Weights of a small GPT-style language model, trained from scratch on English Wikipedia.
Architecture: rotary positions, untied embeddings, normalized queries and keys.
Training: a variant of Adam for these matrices, 508M tokens, 3877 steps.
Each number is 128 + 32 x the weight over its row's rms, rounded and kept within 0 to 255. Layers, rows and columns count from 0. Numbers have three digits each. The size before them is the row's rms in percent of the matrix's.

# layer 9 attention output (transposed), 160x160, rms 0.182, rows 150-159, columns 80-159
105:069155087123122151113145109161066107113129179134108173147166170142149188092185117107044149102132130138067080144153153169120083144092159133145085116152125100135166214144137121144101120141128113112046164158157124091165153080141118153143098177
114:123132147146118145077165124135127158155115068145153139111129169079132139072169137114192133157067111093161078191116056150079110153151106135055116115127119108108173155142120137200119077057109126129134159098190137135098192158137145109120112098
108:141132118082167144131145105143050141132105167114135120136074086132106165162106096100124146123173123175079164116166193124152174096104106102202124084151131121107100126129134112187117095194163154103094138149160119090102137101093146112113137137
113:163141124100155092131128135077084110091132190123071099105168087113097073119068156147141137149068137136164113113137137125079142089123049149080164115122125125059149202108115107110118140080135130153140105090150175139095165125134167156153077143
113:113088132115108087081097139092106132098164149133097127151136153073131147121117205119104105108142205142088175132109106169161164102081153160165141120119131115123212145122069170100124063105171129196119091114129061118141144171155163162128150100
100:131137109088128107122101109130135199093161154061130132092108098152127169115159163143131069107169184146167153075122102085142111147069156094132083109106117130166192127133105134101138145100081118115118126129110154139192146115144166114172123083
099:099106097119151170130115091110122091145117196181113107113119155152123112102124060156108108076137149049100130133128149103113191103099197195158100072124120080062133138095172188130118112111122145152190126111122090106130167106136135096148126124
099:104133135106134099091126158137096120139145157100136107143106196135124144100106051175131174094090084086095041097119185139122111108181153177127096129132141121125114160129185142092120109052111112130150130083132154115124122167121092131118114172
111:117117066147128119119094091135102137153104140085190131124127071113154074085196165144123113123134102155168161221137122125101092125158045112073127148107095156162109109124125140115153137180088106127143153165146141146132136080160111104158114085
104:136156140141118126129124092158092170106104174126097121159106103157133162142167068134139141135158114118111082086153166175121117138097136071121105181095091185138134167111138075079147156147072066121108130186119170130163125059148147127127163135
# layer 9 attention value, 160x160, rms 0.114, rows 151-159, columns 80-159
107:186124112151154151121172141147116109170154128127115099113115122123143138136134148098159161160121081116119062108140129155098126145080123114134124119104148168186107164182134135121113125103110149108123124115143194086116120116109093171061044101
114:108112167125120095105022130173156110037198157087139097133137124094079100091135145086066122126101120124087220118148117201121102123168120102128216085161149130131143136133123139144103092096158115172119099144122103150196152132081164160136126096
111:191184182093123178078073141094141137133109158092110157160130131171119113080123125127151119140077054154131131135180112148095096128113114161139148083088110153051113115130167170125141165133104022146109082168188174046102128122148086156124117120
114:138181137141095094108113169105131138174150134115096136093171167067156123182118144116112139132077189105136174110080134141150106156136133108134168133136111115141072158151073140128115155121154154185113162120162160072078163124078066175074098193
100:097160140133106154090112113110144148158099136109132157081118128102187121129143104179144098111097124127150165126155144162154095132126139110108080158158158062144051146122075109122135156076104137181109153171140168102117208156103066115139156059
110:129120149166125149114136129139167096138183145220093135157168144145131152073126083051095057143084143058187129144151136050124120133082171124111123158124092139167104188163139158132133162108059146127143109108110196101176145120105098172169115143
098:160109147121145123157123176079142107123108112168117123132070126125161134104147125104134152144085106092092045108062151073106145134220138161124133120101102163130154203153196140119199126165103111081112120120136105131160096096118142145139117142
109:152082063122132172118092086153148179142129146135121126131125117109099130125134165215105148124111080182166138145195088027152113136085108109131117119106162123187112155116076132131055114100108122138177141108133118150059114153126070131151151105
104:132178189056183112011114095115133158120088105132118138118156110081125112090167132195133111106092125214146146125127160149116171123157117144127086185128096152154091169127105111141168151126140137085139122108160105121158088103123169087133115125
# layer 9 MLP up, 1280x160, rms 0.212, rows 0-30, columns 80-159
110:130141138130113160092102130147130170158131139121136115087118119092184141137120117126068234145063066136132175143107142137155129148100090124133116110142060192059170127121123081115152112110170161111138126137121080151114132165136169090103103082
029:170073103161163123163154137117145119084125110106192146187082093160141111120159134102094129116147131141176131053114179152164120149119088098171143090128081108087088161132104100127163122109097133165099049105131169121135135148091146111117108114
102:067127164107160089103129058167118141147099087108219144124133139155165148094102164116138140124069065122183096093149151114129109180113141149132130120106152132066097160137079107119132148155095148136105126131155083142190143130193125182154169134
126:121145151069173114128133078163174125108134135135142115094155133118102199097108135130149103087165119159164101076133162118168136161120095164129109147171063136158137114084100062190116181129146150087080115176142091179060150143104108111164099159
113:104114153170156110108137090118165120129115154132137130174117094106105142126149104124122146076147102089163109103159206185103083125121102184147091095100050147076125130103122107126119149163144198090121142138071161094158101191131177139154145112
023:127144113106110115134113081107129155117143112109125140213081114170094159135134120109132137069144090136133152128134111145150136122135107089204130161180056165054099137082163099163143118145128171155113075112139118117128208149102151128157102111
020:193105096074155137150087151122134163113100111128134135170066067157154172130152106117124108111158083158188105133139152146168115122163079090187151141173092169080137103078111142179147118131156132157140087164123103106133205159149188140162125098
109:170156108116125162152103140132106084153129128167172121174093160220137107148095140180119098128176115106079128128133136153111121106164128098150146093195110176132137119126116140215111121137103120118144069087160098093102149141122184158090124148
123:171159082122150183145093113091103132188084157131156141191111022208154153156182147083146183128104107116137120134112120090163099160111103097121119107112123100115157119119127122122126154172124174108089106104145146207137097141095172181123113122
097:104113109176150156151157091101113135133050128144146172161111127162086103113104093138100107078202145084192162135178130103115095118142144165128165104142148126133125135124099147171147168099180139109113096170125107121149137103111115169118129127
060:171160164092161130087107123096166125143164140143167129127105077180102144102085115085142126122153147171108159047171128124125121192156142168184145106096131132074176186137166084106213147147169101106075084137114098114147113174152197116120095158
117:099148112100112118194106112132190189119102107142093114180110124187113188126170123155157154145069111078162108100158090156109130139079105097122114094139115199087065078122167141133201126168138121204098127088132133130076182090154123115150111133
111:124148173091207128165092143093131165156082094107169160095130117137085175138149120144129135137103127067161094095117093151139119161123131133123133132145085115186124154149178072153106178121111170109069117123183149076109117103139106150080092140
099:093154151156087166159135092120109106105083107124112144141111157128104172097106081169109153134139177143186115118152176114186082160104122104156135145134080155119080088107109128122122167095130134148091105143185141173036149106126094120125140157
114:202154155059151146116074159144142093115155106127126119077150096110094094099146113174094104056107076062051118106115097114137130196103113158134138168157095176095155193107132172159121144124105143142136109072107129093147188127133140133147125139
119:198145066090120148112107098126151117168130154164126112100116086131143122073109095106142077094150142082198083086124199099113169133128119088149170119105153133089091158082150124141160082108124127081090088135181077098120144141188140086139130132
122:140158122133200186128093133114137176088109106095158124132111107125072141104099170129115126154180118190106082114126171220092145160169050141159123132125120166121100128120102138187135124123101132079142142140145116159138139141146160161144111076
105:144121084130107097134140150128143152175164115141126133189133122147101124090124130128106120085093069120152138138141104093132097154121088136148117139124083082125144152112152044103113207150104128126124127184148105090127184182171187195163108153
121:086132150151207182147143123111124164157053148154140109079121153195175088195134136110117112069128120098187119114087104064123115218121062109140102112173118161121104183139128092162097130132165171143107094133116142076153125119101121105158124110
109:111130073184171138086124081178162146057097150164132126141096071157132115172154141180149099091136110148122112120130144164148130142095108096131166084160122096117178152137055092134124153112117122123052118165211151136211122149153128103173113093
110:161085121086124134183156137124122116059149157176135091143110103108119119184194050165188113126137138149144131082184118099107086134169097125151124096111125161103097137109139090158133148201093114143142061120155124078162176099152158169108104072
110:144123144116160103129099094142180162155118088114140108127128085182136152138129138160091137145108054106131206138146127082156138117134112077130205095124092092063108111135101076164110166143155184060112076153204120178103080110164173120155111116
101:160109104140123121137136109136152150147176139124100117115114119137129108113173159084132106127192150163092178113117132110101076150136125110109159083111140204152153154119143130118171140159091112151087123167112135111139149129184107124170135175
110:132132109122134159152194155182067121120137101105111160137098024196056090148110155136089114105174145097129052109094145085148107138151116156138139161154114153108054176120096128249146157138098171135167138124130116116124148152097124154164119084
114:155157143083112132104087039158152101092113121117120178107152079109152141111117133159119177156174098176133152110115134158153162162079128136127125137143040109070167173105084109172110176127090128173085108094130107099123139215127149178149140097
122:085116116118127129142183086175107102126082094091195143086079126180111148170150163114070104111075126039126073084108048143143115165123090092126205138123138133144122130115093067135126136157117117132157084129169123113124175167124135125131121136
099:084141125142129137181136139161168135138143037097138146175070156159107144114158132073111124155091095137081165107166156120116091150036065133121123083180099140149139077052081124153112167189151136124161137108147133171142119116124111142126077097
098:138161139098162125097151128161116105104111101148137127167081094121171156172109174108117117103139073151125120116108135110104153133155117134161163126118139203120082137085081113144147116097155180136152030160109056144051211149136185221130093109
027:133116082148155147146168102106209145139118086108165161173072132168098182113159085137097126078167088101169127101150176122153140185109075106188145143118091130091126131081102114154148159156127153166109077159118138164130166158091178127159095119
106:088124103096122183109134131150091085148128134096177127107157124139103148099106067168075181145153114062174120128115154218131155141133127086117129131131095189121140096123106143137192111129122091166112113153197125085117095111124139082165120107
126:207127080162128144094116163118117127121149101152117126127065162156125167167123112189137196064111115093174163120071086103100149161111100108125140107156087122141061156106089139166156099143164138137124072132084019091152125114162153199153145089
# layer 9 MLP down (transposed), 1280x160, rms 0.199, rows 0-30, columns 80-159
113:111149096159120193157111159116106163155148144087104115090116069114155120185137139142161162120136175100131152116156158127150136144093101115148125106149184125068138109130160104184189093122178130082162184056113174134106129094114107119106069132
026:099148189173120213136155126110050108171132095193123124121124162110112102142120081110103106118120140099166133150178100131139134120137116120112113174122097127097127128112093100123119162076131117118054148144155075170118177152095100128156156100
109:132084099131135134133125125142120146131181132092114116078136129111114118156202138150088151140121111133142115151151142091103098126169098128165169130087151104082128036089189181083133176080117120160134090115100175127135066116206163146142156134
125:076142206132123115114101119119114107170157097121084130104137169132122145138142149168108180189132087187153062103099123112124126104147143154118110099099108144086124131209050145125151122113075135151111109195114122100078132105112179156142182160
117:087071166134110128137121156168155096112116138196194173103110114137120135164115098140110144135119133120124049089157100098088185169127078112114141126115117147161177114213078113147170170146117110052182159095206083184137128149092120099154138133
016:112130097137069080089142095102140116150134108183142072126132211148125157150023070133105178087155126109096106105104133070145096143166111132157089168147144131119101120041118114200104086139140149100152140106139123133117071170161114150141184122
019:121130118084096150102103097068112153097100113109126101099130163076088156096154051173046135063097140130078096093130114101143107118161123146196042165162110162170106119127174156214144198086115159123111135139149094159182134190167161180189142139
108:143187111130120109156082120123152127192114166154191115101131106126150174071145074113100103174107120134075114133116152080135153119161136145152110085150110125125152121132129183160099160078132081074148127099093122106178084127102142092141109183
115:094103096168082130101128109114150118102094123107174144138060083138134134127141093160126109169093112152142122167129083113139152122135130138031168105111069134111096144093155148116121204129074124089156210142123159134109082164095212125128112071
096:112118135047184093160116125140114119097095153131112081200121151106117125090120074084129167162077153142156145126084101167111085157104143104135175142125167130090140106127103112110158096127083129105160139175135172143110140106113120120188187101
058:090180163184123097152109087129099191085137151159089132104137145111140133124087109128119067208134167175095174099143128111106165101149216138148084094118156100136045126124117132142165093118165153132131193148114162128170113121126112162103098132
111:077190189149102119124122088108140105119148136127125127139104111151080138168124138074116118208126120104108126142207147122134143160170112092130170201142128115171133096145186125127066187122058065104114152090142146115136191159121101145132154116
115:126093143085120187093118104124123144146108102121171076146129191134139104067094134081095105097095145106129126104109065168168163145159142153113115165088133141066097119078140182142150156165177169146194125148094052159146146104165167172139113133
100:105169166100138111129154151119132105133160173145171166104126128109155072057136158167152098148139104105132057138151138057132115103134127134179181159136145110085116179077158118093133200156111136077167138092094121145108095106135134078175114092
116:196089117120156044130128131150157135147127055165178111123191099161158107150108153102116066155175057130110121087124146080126149156135128120093103145154117079168109118099145162148146093101160164129099086154151097162114170132091143106105072134
120:150163145172095157206108174081128166153168159164116127130145122093090087122127150144134091152193103110167111160129155138121045131113070158094184097146146106145101176103139124150199071132136156127163090105120134141124094093128115198062047134
119:077130125145127188167177130126155121139095138142105154105137128118148120174160107148112087164116130124096087095120151187112094102147159118161060154119138125109084151204101108165201112071141135124175131112160113168113174097147141100150169164
113:137174145113143123115101148095118160115193087085181123150116144139107148118092111184099127137113079139120176113109110150117136121155154149162163159173137120175155122066137085161064111178177094079132154128156082098093093148128203103156099127
123:154056115112147131114170133109076060144126117138100132121170117093083131167183143156103162108179116062072174078118154170119172148111099139165115105142167176153122109112129091104070084107114116120113131087097172079116155127149172172124106127
103:130113113150113115160123160120164103100140129158138056163107136146102095161119096073131158110115120157111114131119103116188156125112082165061110194138104128123181093117143129000146122140113115131151093119096131151072151157117147144142125130
107:097140159137093123174120130124165079113173117108129095097170140107136078161159126130095152159116126114101137131177124091171095142148116153133158107153076114120197120123060155167113152137134060058155170098063119140117144155149114102149116119
118:132186112148128126086120160069140106124178115125130090198116069127132102073086164143121134121118156112090100125114080078077155100103099133143164064175125157133099150167109119231131095118136119135119106170161149131118101140170149115073191156
099:108172088121138107064072125103118170157091136152163181136164169065154109107154120108124073160088158145177115102190110159147133113150154067129079083189086126156104146113165152115110120105123127116152138158115178146121127110097173137109138156
105:110106170112102143120088123138141130179109098108159087064113067100100113188206119133106099138175142108128119121157170114103104091151115142114163162114209132159194105105087109148161179066150132198146173119145074122119122114105134160130103100
116:092104209106132132092112103169122101134112130102074147119133150125123120094138098128153127148146088140169119145112102107078113154147134195119123079114174156148143148170093145142155079146130147160156121109116078089107059040108118150123152156
123:100121122138144095074138188130121114125097085076167109150097177160141141162123132144095109136178121147117083075061136154158099137117092156160143093117145128075104172087120111147155124134136128124186142137117125157146116181176094162100170146
102:143156143132146133154128215101080090135174126152146116144134165141074115119118116115090137074121094086152109113129124143118166114117160151101032142121119048083098094139116151107142077129146172151114147076102211052164116181195130146208127143
095:145113168113098092131105124111163146076158093136072103144100161121152135105093149124052170119156125108131161146088125129068100151133147153132141077070113079137170093122167149100179124114165141143183123099158129083142173169166138137098101121
025:226130129137155111138161066168116080090161154112069131101166127074107181118139152151164099114156136115095127101154157092063164144111150159159148138151151087152126154146101114132100134099162094131091190201135143131121142150109223180137119147
105:142096195151110156169177185085146124172127080081157086124108127151150078135099102131120149114110099089147067113090126112127079172114078142064151152136104120126104150121162119088144151147110170081166129099083163178163103142146086100103129145
121:133098158116132108083127115128134179125161109091160070150101161118135085145115131119129165108095147167135136084156112117069144137130110177155130087115159126108158191115184107060124082184123107102141131135094118092169171119135156179113214110